Part of a small language model's weights.
Training: a variant of Adam for these matrices, 107M tokens.
Each number is 128 + 32 x the weight over its row's rms, rounded and kept within 0 to 255. Layers, rows and columns count from 0. The size above them is the row's rms in percent of the matrix's.

# layer 2 attention output (transposed), 160x160, rms 0.0893, rows 8-31, columns 80-159
size [111 110  95 102 103 133 106 108 105 106 103 104 107 121 123  97 103  98  99 117 112 101 109  91]
[[154  94 137 126 183 158 100 158 135  81 121 115 114 166 108  83  80  99 192 108  94 144 117 117 104 191  96  75  74 127  34  87 101 111 145  48 126  82 122  65 129 159 121 122 133 125 131 103 135 159 142 122  37  86 115 156 160 154  97  95 157 138 111 113 125 144 133 161 110 130  89 112 166 127 162 157  95 138 143 152]
 [114 130 123 149 124 102 118  54 129 119 125 135 148 157 111  84 107 129 124 152 115  82 138 126 162 181  79 158 119 142 124 108  95  98  67  76  96  97  96 119 108 137 153 138 149 118 146 114  88  85  86 129  70 126 161 151 136 170 148 141 179 128 150 196 147  58 116 184 186 141 123 114  89 120 142 128 113 159 171 163]
 [111 113 151 101 118 138 149 131  49 141 138 125 107 104 119 161 183 132  82 133 182 177 161 123 157  87 159  91 132 124 140 153 102 140 170 158 211 167 137 141 120  93 119 146 156 136 113 116 200 140  79 133 135 159 115 117 126 178 140 154 170 116 155 148 141 137 195 135 108 108 173 112 161 131 100  98 195 119 114 115]
 [125  98 165 141 119 143 124  64 134 143  93 126 102  70  66 139 148 108 134 107 130 149 129 118 129  86 125 161 171  72 173 122 110 137  94  94 147 166  71 137 118 159 151  69  80  74 160 148 110 104 160 114 134  84 180  83 155 104 161 111 113 163 126 150  58  72  93 135 159 156 127 203  94 108 131 129  90 127 124 139]
 [130 113 128 132 121 104  94 201 171 106 142 115 132 174 161 141  78 186 109 128 102 102 101 155  69 199 108 113  88 152 100 141 141 149 177 115  91 147 147 122 171 125 151 174 145 166 122 163 135 175 169 191 105 113 100 167 193  65 129  93 122 126 126  54 140 168 184 147 139 161 152  88 176  96 131 135 129 126 100  91]
 [125 114  94 108 107 113 109 167 126 112 145 148 141 142 137 137  69 153 140 124 109 135 155 177 169 146 149 109  93 138  62 147 188  95 139 148 120 116 146  97 123 140 108 172 182 158 123  93 157  89 157 135 154 145  81 179 131 124  88  93 132 122 123 120 179 183 149 160  67  93 150  79 174 135 135 124 139 146 143 121]
 [133 123 154 117 178 143 136 145  90 109 161 100 110 172 133 111 142  98 114 128 144 135 126 187  94 177  85  70 117 150  76  89  77 169 166  60 181 125 142  79 160 147 153 131 125 136 144 155 116 198 110 120  69 135 133  80 132 204 131 109 166 129 137 117 116 105 119 125 127 123  78 107 176 119 130 187 133 118 145 150]
 [126 121 132 108 138 109 110 154 116  64 147 105 136 137  87 114 119 110 138 103 144  90 109 131 160 159 146  22  82 175  95  82  99 165 126  67 170  52 102  91 146 126 120 133 138 151 165 130  96 120 111 172  83 145 128 128 151 161  75 138 157 115 142 150 141 126 141 164 140  61 138  78 142 205 170 154 144 165 155 142]
 [103 161 105 170 150 162 131  53 111 169 112 129 103  81 119 139 115 133 166  92 115 129 138 160 190  76  69 151 180  69 139  91 135  67 122 114 155  94 102 123 101 116  90 113 119 115  63  83 114  82 115 104 160  93 203 115 113 125 183  92 196 131 146 154 122 110 125 157 152 101 149 116 116 101 113 138 130 122 160 126]
 [123 148  86 187 112 140 152  92 133 168 140 165 114  78  92 107  67 157  92 136  98  90 129 175 180  81  76 176 148 106 144 108 126 104 101 135 143  93  99 136  83 103  98 149 148 122  53 111 119  80  96 150 164 132 184 153 125 104 158 111 177 120 169 160 154 160 135 158 209  88 183  94 105 115 116 111 158 138 158 127]
 [ 66 149 139 142 109  77 129 144 109 147 152  95 159 167 206 161 127 174  80 110 175  93 125 197  85 224 126 150 152 122 165 167 152 179 140 129 106 169 166 185 192 117 176 155 140 142 107 185 123 202 186 152 140 114 112 114 157 100 115  94 143 137 121  84  88  99 146 110 133 187 129  75 146 114  91 134  96 145 116 120]
 [115 149 120 156 150 134 118 184 112 144 140 114 152 173 212 118  96 134 171 154 114 101 145  65  98 215 108 137  95 124  70 133 135 129 107  87  54 151 168 154 103 148 182 154 144 152 156 118  85 155 117 134  66 123  66 158 112 138 108  94  99 129 119  79 122 114  97 104 121 115  51 108 138 133 139 145 105 149 111 105]
 [120 151 134 165 136 141 104  88  85 170 131 136  92 121 127 125  69 127 139 124 139 122 150 146 157  73  89 182 168  29 152 113 138 126 102 116 142 113  82 151  86 130 130 131  94  86  79 139 113  90 153 129 139  82 166 112 155  72 164  37 142 129 144 145 111  96 133 148 160 118 158 154 130  74 130 125  86 107 149 125]
 [168  94  93 112 120 163 138 239 145  84 121 148 119 103 107 143  73 106 157 118  97 176 123  70 107 132 133  82  98 129  37  93 156 137 154 108 122 114 147  61 106 118 109 136 153 139 136 109 136 160 148 139 107 132  81 170 136 131  75 104  90 125 109  75 156 181 104 123  92  79 101 113 156 152 158 153 136 150 108  87]
 [107 105 162 110  79  70  97  93 140  89 151 139 161 202 128 164 144 117  94 148 150  84 132 112 148 204 164 118 137 167 105 138 171 188  94 119 117 184  96 156 196 152 172 140 163 149 197 181 120 139 144 147 124 151  92 103 169 131  83 110  94 143  97 132 106  72 146 171 122 177 119  83 131 166 154 114 110 183 124 167]
 [120 154 120 110 105 148 103  76 113 133 113 129 134 165 101 225 156 125 122 133 124 137 106 129 113 142 160 112 150 121 115  75 182 128  79 148 117 168  86 155 162 119 131 108 119 120 167 144  50 122 110 149 138 128 159  34 204 119 108 125 122 157  74 108  90  89 112 156 140 115 116 118  61 196 164  97  90 173 118 128]
 [182  84 128 105 164 158 129 149 173  83 111 118  94 158  96 120 130  82 216  89  91 151  89  36 120 168  96  79  82 155  67  92 149 103 100  71 109  91 117  64 139 150 114  94 152 127 146  98 104 157 139 115  65 101  86 130 144 148 109 145 127 136  89 107 132 148 112 150 115 121  45 108 127 159 170 148  96 162 125 170]
 [160 155  53 122 120 109 135 120 157 110 103 142 137 145 104 101 136 168 148 128 102 118 113 108 106 136 196 105  92 171 137 119 109  65 104 192  51 100 138 139 141 165 100 145 128 116 135  87 140  96 101 123 149 152 125 184  88 111 105 140 134 148 118 117 181 168 137 116 117 128 142 139  98 190 148  88  88 146 116 128]
 [156 133 145 149 176 138 111 124 106 110 147 123 120 164 109  82 110  97 149 106 107 103 113 165 132 171  97  45  90 143  61  67 121 149 109  67 141  92  98  96 134 170 136 136 107 136 148 135 103 132 122 141  90 122 141  96 106 161 104  98 155 162 113 118 131 130 109 143 125  78  62  83 125 163 153 156  93 155 139 178]
 [106 136 116 143  90  79 159  79 145 169 119 143 149  72 156 119 146 158 111 140 153 100 154  89 185  75 155 206 153 122 205 196 125 111  95 157 118 161 135 181  98 114 138 129 138 130 121 124 133  38 124 128 204 146 122 161  99  98 183 161 118 117 162 155 129 116 159 121 130 138 176 158 124  93  87  98 172 111 131 111]
 [123 135 173 133 184 131 102  81 123  93 127  98 116 215 120 108 141 101 178 103 134 120 106 115 133 183  87  95 137 131  79  80 133 107  90  75 113  93  93 109 156 157 145 114 137 121 150 121 103 160 122 105  67 104 136  93 148 194 130 113 175 130  94 159 115  67 116 172 138 153  66 103 117 140 143 143  61 161 150 193]
 [172  62 114  81 121 129 137 139 199  62 115 112 125 148 114 147 165  78 209  85 129 152  80   0 146 158 137 112 103 176  93 147 150 116  92  79 104 116 137  75 142 131 132  95 175 143 186 104  95 146 139 102  89 145  51 166 136 140 121 162 120 112  89 121 114 137 141 153  84 132  78 123 136 143 171 153 127 154 119 149]
 [149 109  99 158 140 144 161 140 115 186 130 139 102  62 175  60 104 143 133 140 138 145 134 124 141  85  83 168  98 125 169 147  94  68 178 128 128 125 158 143  68  89 122 166 146 150  66  98 171 113 113 131 152 138 119 159  68  91 192 165 139 130 184 132 158 191 150 129 138 117 176 141 147  82  83 139 210  68 130 141]
 [180  95 127 113 109 193 103 126 140  88 116 123 104 138  90 170 153  86 141 161  76 154  99 138 106 107  86 107  95 171  85  60 141 107 153 112 123 135  94  63 149  80 105 113 140 127 128 104  92 137  82 130 104 129 154  61 148 140 142 198 108 132 107 133 148 146 104 168 156 127 165 133 109 143 153 165 192 146 117 143]]
# layer 2 attention value, 160x160, rms 0.0883, rows 9-31, columns 80-159
size [108  97  91 100 127  85  99  98 104  95  98  97 106 118  81  79  97  82  99  86  93  94  80]
[[117 112 139 149  85 141  76 147 109 153 101 116 128 147  36  27 134 123  87 136 146  99  93 125 120  75 106 100  98 153 109 109  94 120 197 237 112 144 144 104 110 183 163  80 139 155 113 119 120 169 108 125 133  87 131 125 129  84 120 103  85 118 167 141  89 148 112 130 156 125 139 113  59 132  97 183 164 143 124 104]
 [109 124 162 108 149 157 173 156 121 113 169 142 194 173 161 174  75 165 152  79 100  41 112 129  76 130 128 126 196  56 194 141 149 184 137 151  93 112 131 116 184 123  88  75 139  71 126 111 118 140 160 115 102 159  77 150 122 141 174  86 156 129 150 163 144 105  90 126 100  92 124 100 170 131 101  66 134 122 125 179]
 [186 206 113 172  93 120  97 245 133 116 118 122  73 117  78 134 201  88 141 121 168 151 116 128  57 108 144 161  83 167  97 102 137  82 182 138 143 132 122 117 146 128 151 157  81 150  73 130 111 113 131 130 184  66 112 127  83 144 160 121 150 110  49 101 107 162 119 121 145 156  99 168 136 146 163 160 157 134 150 103]
 [111 118 173 105 133 102 193 102 123 139 132 141 131 129 179 144 169 117 166 109 134 165 145 126 231 124 122 156 110 151 159 150 129  89 114  70 132 104  96 160 157  98 163 150 107 126 149 161 127  62 121  79 168 151 148  62 113 134  59 134 106 124 118 130 154 115  86 137 132 149 101 155 154 145  97 181  92  99 128 120]
 [ 65 107 164  84 154  82 190  85 144 130 132 139 129 138 225 158  90 158 177  96  97 107 117 132 184 115 112 102 155 118 147 106 156 156  86  72 131 128 131 145  96 130 127 122 145  53 122 102 107 188 109 108 115 201 118 118 125 120 142 157 167 127 165 118 141 120 167 107 179  96 134 118 133 100  89 118  96 132 139 138]
 [164 127 229  98 131 148 149  88 158 123 142 124  93  93  93 163 148 159 137 108 150 140  79 129 126 144 138 130 197 141 161 112 113 153 140 217  57  85 166  96 163 121  58 158 113 169 154 153 139  88 107 184 117 147 144 128 123  68 119 135  80 127 135 140 182 109  96 115 137 169  32 124  90 149 147  95  99 118 135 108]
 [100 126 169  98  87 127 166  79  82 138 159 127 178 151 108 108 131 128  96 133 118 109 122 127 139 126 121 121 110 121 138 155  54 148 128 163  88 165 112  97 122 120  48  57 193 114 131  78 130 164 118 148 113 122 156  67 192 106 103 173  92 192 191 147 163 125 100 120 122 116  47 122  81 101  40  82 133 116 105  96]
 [186 170 114 165  85 128 110 115  77 136  45 122 127 158  74 104 121 145 110  62 152 154 110 124 116 140 137 101 182 144 185 107 110 169 163 153 138 105 186  73 113 186 119 146 118 123 117 163 109 198 121 146 120 131 116 166  77  94 196 187 111 107  55 140 103 152 164 125  91 109 165 143 131 165 150 135 143 147 157 170]
 [139 130 125 152 121 141 128  76  84 140  53 112 171 174  96 103 107 138 116 103 134  90 139 126 182 131 125  88 124 132 166 152 123 150 199 170 132 123 158  98 127 198 122 100 132 114 153 153 120 204  95 142  40 104  99 178  94  74 156 185  85 135  78 167  99 159 127 112  13 126 182 114 136 188  94 146 163 138 122 163]
 [133 109 161  81 146 131 116 109 135 118  98 137  90 147 119  99 148 124 138  93 132 140 109 133 160 147 105 142  73 139 162 141 137 128 148 112 115  84  56 162 154  84 165 147 114 155 129  95 109  32 150  95 171 164 155  64 169 131  51 153 118  65 183 107 150  97 151 122 152 126 157 157 183  99 140 150  97  85 126 142]
 [118  98 148 127 135 107  72  99 177 147 108 115  56  82 132 115 163 145 114 166 148 143  91 134 171 131 117 125 142 159 107 132 172  74  80 152 169 103 151 152 110 114 194 142 108 147 138 178 149  80 110  80 200 164 186  81 139 126 121  43  99  88 132  87  95 114 132 133 192 139 121 140 116 109 129 140  91 129 127  62]
 [133 227 161 130 112 143 115 170 130 121  78 132  97  75 131 135 196 161 158 103 160 183 116 125  91 116 146 153 133 194 189 107 142  91 111 111 190 125 171 119 160 140 134 166  79 109  72 139  97 200 123 125 164 106 120 122  84 150 134 139 124 104  23  88 100 140 133 127 165 119 116 171 126 165  94 178 173 139 130 115]
 [ 84 130 154 120 159 115 191  71 108 138 184 127 106  74 211 184 127 144 178 137 133 115 134 132 198 155 134 122 162 124  82 122 136 112  51  86 146 166 143 144  77 129 115 149 110  75 152 164 139 144 105 119 159 187 132 124 145 104 113 147 151 135 157  74 151 142 136 117 100 108  90 145 122 119 180  92  51 106 129  85]
 [ 80 152 176 118 152 105 171 173 154 130 122 139  76 131 111 116 125  93 130 173 125  72 132 130 107 134 101 159  47 149 136  72  93  75 144 141 103 155  38 151 164  98 147 107 128 170  69  64 105  90 139 142 157 119 120  52 171 137  88 142 135 126 168  80 128  77 103 124 167 190 103 124 142  80 103 140 143 103 128  94]
 [172 154 119 151  59 143 197 186  81 161 103 160  97  83 143 165 137 125 123 135 152  80 154 129 108 180 120 147 114 139 130  97 101 131 185 143 128 131 105 156 154 108 161 100 104 146  91 121  73 108 189 169 166 123 125 127 158 197 100 143 109  87 137  75  67 104 140 153 165 181 136 160 154 121 135 147 122 112 143 131]
 [ 88 114  73 148 120 125 168 161  77 143 202 117 147  71 134 123 121 109 170 146 118 146 121 129 191 136 142 110 139 145  24 112  78 142 157  74  92 148 117 128  94 176 173 177 104 180 182 138 119 152 108 118 222  94 184  91 159 117 196 111 124  95 141 111 113 130  91 154 164 137  95 108  70 124 172 108  90 133 139  85]
 [139  36  70 130  69  97 101  57 121 174 149 122 202 160 176 143 104 115 103 155  81 121 185 130 176 147 140 113 134 121  76 162 152 187 123  60 153 130 133 130  83 154 181 100 204 154 156 100 118  98 148 158  83 144 149 159 166 162  81 159 120 129 154 138  82 130  88 144 160  87 155  83 103 103 101 167 114 147 122 143]
 [140 112 167 125  63 127 143  78 114 157  77 124 119  50 117 202 164 127 144 144 135 153 116 129 138 158 139 125 197 165 112 122  96 161 119 128 107 116 174  92 122 140 105 128 125 190 154 121 117 178 109 153 112 138 193 111 104  85 146 192  89 121 101 106 127 129  61 106 200 216  42 101  82 142 125  94 124 131 129  95]
 [106 141 111 135 142 107  39 186 162 119  85 120 118 177  94  77  94 110  87 108 118 117 134 127  57  82 128 111 109  89 172 148 178 125 150 135 151 166 137 120 123 130 133 125 155  75 121 100 155 172 143  75  80 109  87 150 102 140 150  78 155 149  81 183 116 142 164 127  99  90 202 100 168 130  86 146 164 153 124 142]
 [120 128 111 147  87 148 136 187  98 133 120 105 148 112  47  98 150 124 121 136 110 138 104 126 131 131 112 148  99 161  92  83  44 119 186 175  90  92 105  97 124 159 169 142  96 236  96 121  97 129 119 159 215  85 190 100 157 100 158 136  98  94 156 111 110 116  84 152 233 148 109 117  69 103 139 122 172 142 151 105]
 [ 52 157 108 131 154 113 160 176 102 130 239 104 114 112  90  82 105  90 137 157 124 129 146 124 102 121 135 107  95 111  65 137  69 121 140  89 119 185  99 145  68 164 167 177 138 133 156 117 160 133 133 118 202 109 162  77 178 120 176  59 141 148 179  87 135 127 130 158 122  91  96 127 116  97 148 123  87 142 132  76]
 [119  96 110 141 152 134  80  85 126 113 120 120 173 177 115 123 109 136 115 100  88 109 124 125 133 117 130  95 185 105 140 193 189 180 112 111 123 103 202 100 138 192 111 125 152  98 190 180 165 179  91  61  73 124 112 199  78 116 168  67 122 125  97 211 136 173 128 115  49  85 140 105 121 178  95 154 146 178 108 178]
 [159 157 134 168 152 145 186 156  64 149 141 139 164 120  97  86  53 134  83 193 178  82 148 120 158 144 105 124 135 111  86 116  57 110 165 193  93 168 132 114 135 150  77  91 118 153 131 161  96 130 126 164 155  90 117 175 130 106 165 121  91 145 148 155 119 137 109 132  58 169  84 113 121 164 205 128 100 140 130 158]]
# layer 2 attention query, 160x160, rms 0.0884, rows 32-50, columns 80-159
size [104 102 113 124  80 124 109 106 106 128 103 129  98  96  87  97 108 112 102]
[[121  78 132 119  96  89 115  83  96 179  87  89 130 128  88  97 136 211  40  65 121 114 112 133 117 173 108 106 107 183  98 151 119 121 138 136 137  73 102 143 102 141 130 114 149 133 130 115  83 150  86 110 135 103 129  94 154 150 195 103 114  90 116 154 115 121 156  75 104 166 129 131 128 110  86 151 123 147 106  96]
 [161  67 195 137 115 129  98 134 141 144 102 108 141 160 133 122  80 168 108 104 107 154 129 134 124 118 172 120  54 130 155 174  92 159 138 150  99 153 100  93 115 147 105  80 217 112 114 156 129 157 158 109 145 133  88 161 133 105 126 140 116 195 169 115 113 141 146 185 114 212  77  91  79 105  34  61 157 145 120 147]
 [ 68 140 110 155 177 180 137  90 143 148 164 153 119 126 126 124  87 118 126 180 118  99 172 127  76 100 126 150 146 103 129 125 153 107 121 134  86  63 101 130 175  90 164 161 170 122 130 133 117 105  56 107  84 162 105 161  75  98 147  86 189 130 130 116  86  87 147 165 169 164 116 150 126 143 134 101 160 129 115 162]
 [129  78 106 105  79 133 100 113 100 179  69  87 119 128 102  87 132 216  44  74 130 114 112 134 131 200 111 139  98 168 106 170 132 137 122 166 163  84 109 140 120 143 138 154 123 173 130 152 101 133 100 118 143 103 140  92 146 119 170 131 144 102  84 153 110 121 109  71 109 167 126 128 153 123  97 117 143 106 168 109]
 [193 135 127  84 100 182 132 150 139 161 133 119  91 212 135 147 119  74 167 125 119  78 106 124 126 152 138 185 102  90 143 148 205 147 153 135 142 179 132  94 139 135 137 144 176  87 138 138 130 129 122 107 143 196 114 165 131 120  92 148 148 168 111 111 129  95 115 184 127 158 103 157 123 134  64 116 170  99 139 160]
 [134 180 132 144 152 145 134 137 163  67 170 171 127 129 159 171 127  28 203 201 110 136 136 121 120  69 148 121 148  96 169 104 121 127 136  83 104 172 134 111 130  92 121 118 140  96 139 104 162 121 169 139 106 158 118 154 101 132  73 123 135 169 166 104 157 138 132 173 145  91 117 128 117 130 153 133 137 135 102 153]
 [131 106  87 140 108 143  76 109  89 137  98 129 121 102 123 128 178 108 151 206 110 123 135 122 116 163  96 130 113 147 103 129 143 118 144  67 155 141  84 163  54  89 124 164 146 132 171 115 126 107 116 170 119 131 119  74 166  94 118 231 134 164 101 150 195 146  96 110 113 130 136 133 134  97 154 193 121 100 123 143]
 [105 167 134 110 162 158  87 124 167 151 182 121 152 130  98 143 102 146 127  77 101  96 173 122  89 105 142 114 105 144  98 139 122 103 159 128  86  55 130  88 161 133 155 108 161  97  74  60  87 136 111 112 191 153 186 139 156 154 189 120  85  86 140 110 132 124 191  85 174 125 108 147 130 135 128 160 145 168  88 127]
 [ 42 155 113 116 133 170 172 146 149  98 133 131 133 172 126 152 182 108 101 128  79 117 152 129 139 112 164 118 179 119 109 155  48 116  78 122 121 122 151 107 140  82 121 136  86 125  93 130 124 131  80 100 142  96 148 154 121 183 133 125 140  98 126 152 109  94  89  91 164  96 129 158 134 159 184 128  71 159 143 126]
 [165 124  91 113  95 167 100 126  83 142  96 151 122 104 136 117 118 132 107 201 147 122 140 127 136 133 107 150 122 141 155 154 124 163 133 156 173 142 129 144 111  95 122 153 113 157 159 156 170  92 151 146 105 145 125  78 114 137 103 141 179 174 107 158 128 137  79 137 104 123 108  91 170 115 128  81 139  88 166 147]
 [150 181 100 120 148 184 113 164 168  87 176 153 144 143 157 167 107  39 204 173  95 134 175 105 118  75 120 154 146  85 137 121 137 129 153 106  98 168 129  97 134  89 116 121 108  93 118  91 159 126 153 151 124 158 138 149 119 134  79 148 123 161 143  91 175 123 150 155 169  57 120 110 127 123 154 124 156 121 105 164]
 [166  94 100 139  76 138 104 137  72  99  85 159 108 119 138 123 135 126 122 197 145 134 107 147 154 133  83 153 120 155 168 146 108 134 108 147 162 162 125 146  86  91 103 125 126 148 182 193 170  93 151 132  93 136 106  91 102 124  83 120 160 180 124 162 155 134  69 149  75 139 134 112 131 117 124  86 145  80 194 135]
 [132 185  77  98 130 202 113 136 144 119 162 132 148 132 148 134  86 101 157 149 140 116 190 108 130 109 122 151 151 107 144 148 149 144 143 160 120 133 179 107 165 116 137 148  60 135 113 128 180 105 130 104 126 149 142 144  92 122 109 128 167 137 106 113  93 103  99 145 147  66 130 123 190 142 158  94 151 109 165 175]
 [105 156 122  93 138 140  93  99 128 164 109 134 121 181  70 165 130  61 168 129  64  78 111 130 139 158 166 101 137 182 140 175 126 105 182 110 106 109 115  81 139 131 118 130 141  76 122 109 106 115  91  90 123 143 174  65 157 135 153 125 175 116 187 131 144 116  93 107 143 132 132 176 180 133 114 178 110 161 122 137]
 [ 95  98 145 141 178 120  88  68 132  90 158 138 148 115 126 111  95 161  95 177 120 170 102 131 116 126  58 107  74 145 156 177  92 108 103 137  97  96 115 101 138 196 143  80 153 142  82 139 128 127 162 182 126 116  96 134 135 122 118  81 113 131 145 157 143 165 132 132 157 121 143 111  68  87 116  94 145 153 136  80]
 [ 60 167 147 127 129 142 137 104 138 140 144 112 116 131  66  91 150 177 127  90 128 102 146 140 105 176 165  70 160 182 127 136 117 139 113 134 101  77 154 144 148 121 164 118 119 111 100 116 126 142  84  47 126 113 126 121 143 174 199 103 148  87 126 147  74  77 119  89 150 155 157 130 140 169 122 158  78 175 128 128]
 [106 120 150 148 144 135 168  93 104 135 140 137 132 143 125  96 122 174  74 149 163 114 159 130 110  85  97 114 101 122 141 109 142 143 120 178 125  84 127 144 171 135 141  96 200 126 120 140 144 110  98 129  97 191  93 164  61 162 104  54 113  91 123 114 111 138 169 132 171 136 141  88 124 174 120  59 143 164 110 152]
 [109 136 145 143 100  81 144 160 107 114  67 128  82 145 137 114 175 177 131 138  87 138  98 122 158 139 107 110 184 137 126 106 102 135 114 127  82 154 119 158  97  79  77 119  81 124 157 153 111 181  87  85  83  90 116 152  54 100 185 136 129 114 124 155 127  73 112  84 120  81 171 117 110 147 124 124 104 125 119  89]
 [139  76 122 135 149 119 149 131 115 158 124 123 163 124 111 156 133 101 117  61  80  95 178 143 130 129 177  58  96 156 143 136  92 119 205 113 151 145 147 121 126 185 105  90 192  91  97 122 100 133 164 143 107 138 167  93 162 161 124 152  48 111 174 139 173 162 129 122  92 170 113 101  87 135 118 143  81 157 105 102]]
# layer 2 attention key, 160x160, rms 0.0846, rows 32-50, columns 80-159
size [105 103 113 122  84 123 107 118  95 131 107 149 106  96  83  84 105 109  98]
[[124 128 158 154 171 113 162 117 157 193  90 109 143 171 181 136  89 126  89 128 173 176 168 131 181  90 135 157 114 117 110 111 105  69 159 129 154 114  95 166 141 121 104 148 105 130  45 126  83 119 100 145 153 141 104 135 128  86 119 176  87 114 119 130  96 150 133 131 130 233 107 107 113 105 149  89 123 135 104 127]
 [172 133 140 141  48 114 130 148 204 136 104 106 108 164 218 153  95 201 121 111  92 139 163 108 135 167 154 186  91  47 162 136 107  63 103  96 144 131 167  82  50 126  86  54 116 170 191 142  94 149 125 131 154 129 159 205 139 116 197 109 103 154 119  90 109 101 133 133 124 150 147 101  96 121 133 124 148 101 129  90]
 [152  93 111 195 138 160  99 180 140  83 111 134 165 165 181 135 180 131 148 210  90 143 122 118 147  87 105 120 224  96 109 177 169  95  99 148  91 146 168 158  90  98 183 102 158 125 197 150 140 138  58 123  98 133 128 114 145 151 146 101  85 159 157 135 133 139  91 128  89 129 155 151 115 126 173 111 106  85 110 187]
 [122 141 166 130 111 119 177 119 154 121  78  97 121 163 155 159  88  95 117 118 168 159 148 132 146  83 158 153 104 107 115 107 123 149 151 174 121 141  99 113 137 146 126 139  81 131  38 149 136 161 107 164 135 132  93 155 111  57 104 169 147  97 111 128  93 189 129 162 139 239 123 102 111 127 127  59 147 144 139 140]
 [205 152 145  95 147 140 102 152 219 102 128 109 168 159  83 125 123  68 111 133  87 107 159 103 116 142 170 104 137  83 122 203 177 160  98 130 133 118 147  91 150 150 167 107 157 127 156 155 123 105 139 146 103 104 162 172 118 146  92 133 119 112  90 121  51  93 101 133 107 147 176 139  95 166  92 122 160 138 158  75]
 [131 109  67 114 119 126  81 147 110  99 190 154 142  95 111 100 172 159 145 133  84  94  97 109  99 183  99 113 158 137 137 145 158 125  98  93 126 123 143 108 108  92 138 105 168 129 211 102 134  97 151  98 118 103 153 100 143 189 137  85 144 144 146 129 173  60 129  91 120  17 140 156 149 128 132 176 103  99 131 122]
 [100 169  50 101 151 139  97 111  48  89 158 105 160 152 151 131  96 158 137 109  83 114  99 178 150 145  97 163  93 175 123 120 154 158 133  96 138  94  87 159  94 128 146 109 148 132  91 132 130  87 119 149 116 148 118  88 160 144 107 187 208 123 131 132 133 128 134 126 165  93  90  98  82  53 165 132  46  85 114 138]
 [137 161 211  92 240 116 126 126 179 194 121 153 169 159 142 141 109  69  93 165 142 135 149 108 158 109  90 106 143 144 142 121 130  98 137 114 169 108 100 205 188 140 107 115 161 124 113 113 100 120  89 144 122  91 122  70 140 110 116 118  36 127 127 102  82 144 103 111 109 167 131 131 144 167 109 145 154 141 115 142]
 [ 64 127 170 191 139 131  96 138  61 120 140 192  89  71  79 159 179  95 162 147 115 134 100 113  91 100 127 107 167 146 114  77 126  88  82 142 101 117 125 104 137 118 132 192 124 112 128 119 126 184  75  82 102 151 116 102 120 147 140 103 164 124  88 120 114  77  81  88 194 162 130 159 129 159 102 135 114 184 110 108]
 [ 93 115  68 146  49 153 114 122  99  32 135 122 114 123 130 129 160 141 152 110 103  72  95  99 120 131 158 161 122 111 136 122 184 170 107 173  52 147 137  80 103  98 133 108 109 162 123 115 182 150 144  95 120 165 116 127 120 116 122 113 234 134 109 166 153 108 157 138 125  99 129 134 131 124 129  97 113 107 172 156]
 [144 145 113  73 178 137  92 173 132 138 193 182 140 112 105 114 152  56 119 142 103 101 121  67  94 145 103 101 151 161 169 149 200 182 112 122 131 128 136 140 165 142 136 114 191 128 184 125 138  94 169 118 106  90 146  81 140 175 103  93  98 141 124 111 113  75 151 140 121  73 155 142 136 164 104 175 162 124 148 109]
 [121 107  57 155  49 134 105 145 102  51 127 102 104 128 127 113 157 193 158  97 118 123 115 125 103 127 147 182 119 117 127 120 154 150 116 154  71 125 149  48  80  95 152 119  88 150 146 114 176 145 142  92 132 181 116 150 108 124 159 124 228 123 138 179 176 102 134 118 143  67 136 146 138  98 146 105  90 110 153 151]
 [129 151 152  71 132 169 144 153 135  94 154 172 125 122  67 138 159   8 122 150 153  82 120  57  91 112 146  78 145 116 155 130 198 227 101 191  95 159 138 128 203 156 158 118 164 146 148 123 163 152 165 115 104 119 116 106  98 148  98  84 143 128 129 122  95 128 164 156 138 136 142 151 162 181  91 117 184 157 169 151]
 [157 161 100  93 192 101 105 115 126 143 136 156 127 146  72 131 121  81  75 157  83 121 134  99 155 155 130 109 126 114 103  94 119  99 119  99 130 114  87 117 105 157 104 100 138 132 124 103 121 119 119 170  86 117 108  43 135 158 135 152 152 107 129 145  77  89  71  72 140 123 117 160 161 123 113 101 108 130 108 126]
 [100 154 121 143 105 141  95 167 146 159 110 151 114 143 221 128 125 204 141 143 142 197 147 169 147  90  71 202 136 151 162  86  94  79 154  75 107 148 161 144 131 120  73  67  91  73 174 127 123 175 123  95 177 131 103 126 135 142 193 124 142 154 154 151 186 120 175 140 119  75 100 149 112 133 139 156 168 142 100 169]
 [ 72 164 127 137 137 127 144 146 130 149 126 198  99 160 140 114 145 100 115 154 144 121 160 100 138 116 124 146 171 106  78  51 112  73  94 173 152 145 123 142 134 106 113 155 126 119  96  87 121 139  82 131 118 145 111  84 133 131 128 142 143 131 118 155 155 143 116  80 140 202  91 151 104 176 127 117  95 177 100 201]
 [ 91  61 156 181 107 139 139 149 140 115 114 156 107 123 177 110 202 108 104 161 116 106 175 124 130 131 116 136 169 146 132 150 141  35  98 155  94 161 175 144  89 107 120 120 173 127 153 155 109 162 108  61 147 154 118 152  89 148 137  93  72 165 125 132 178  87 152 116  62 118 136 151 119 160 135 140  94  99 134 108]
 [ 91  96  98 172  91 129 170 188  69 105 107 170 122 132 150 100 195 106  67 129 151 132  85 132  99 105 121 204 142 125  78 109 194 111 144 163 184 138 107 133  71  85 140 159 132 176  93 127  84 115 136  24 176 142 111 139 132 138 108 121 178  84 172 129 125 101 148  94 176 180 152 130  99  94 152 122  94 175 121 126]
 [131 122 113 150 150  92 151  84 105 222 119 107 110 128 108 132 100 204  91  87 116  69 170 151 162 194 136 109  80 127 158  70  39  47 159  77 127 101 102 150 112 124  73 116 119 133 106 108  94 126 106 171 108 159 118  88 155 127 131 199 153 142 146 147  95  99  95 115  64 141  66 113 142 114 128 154 137  82 125  82]]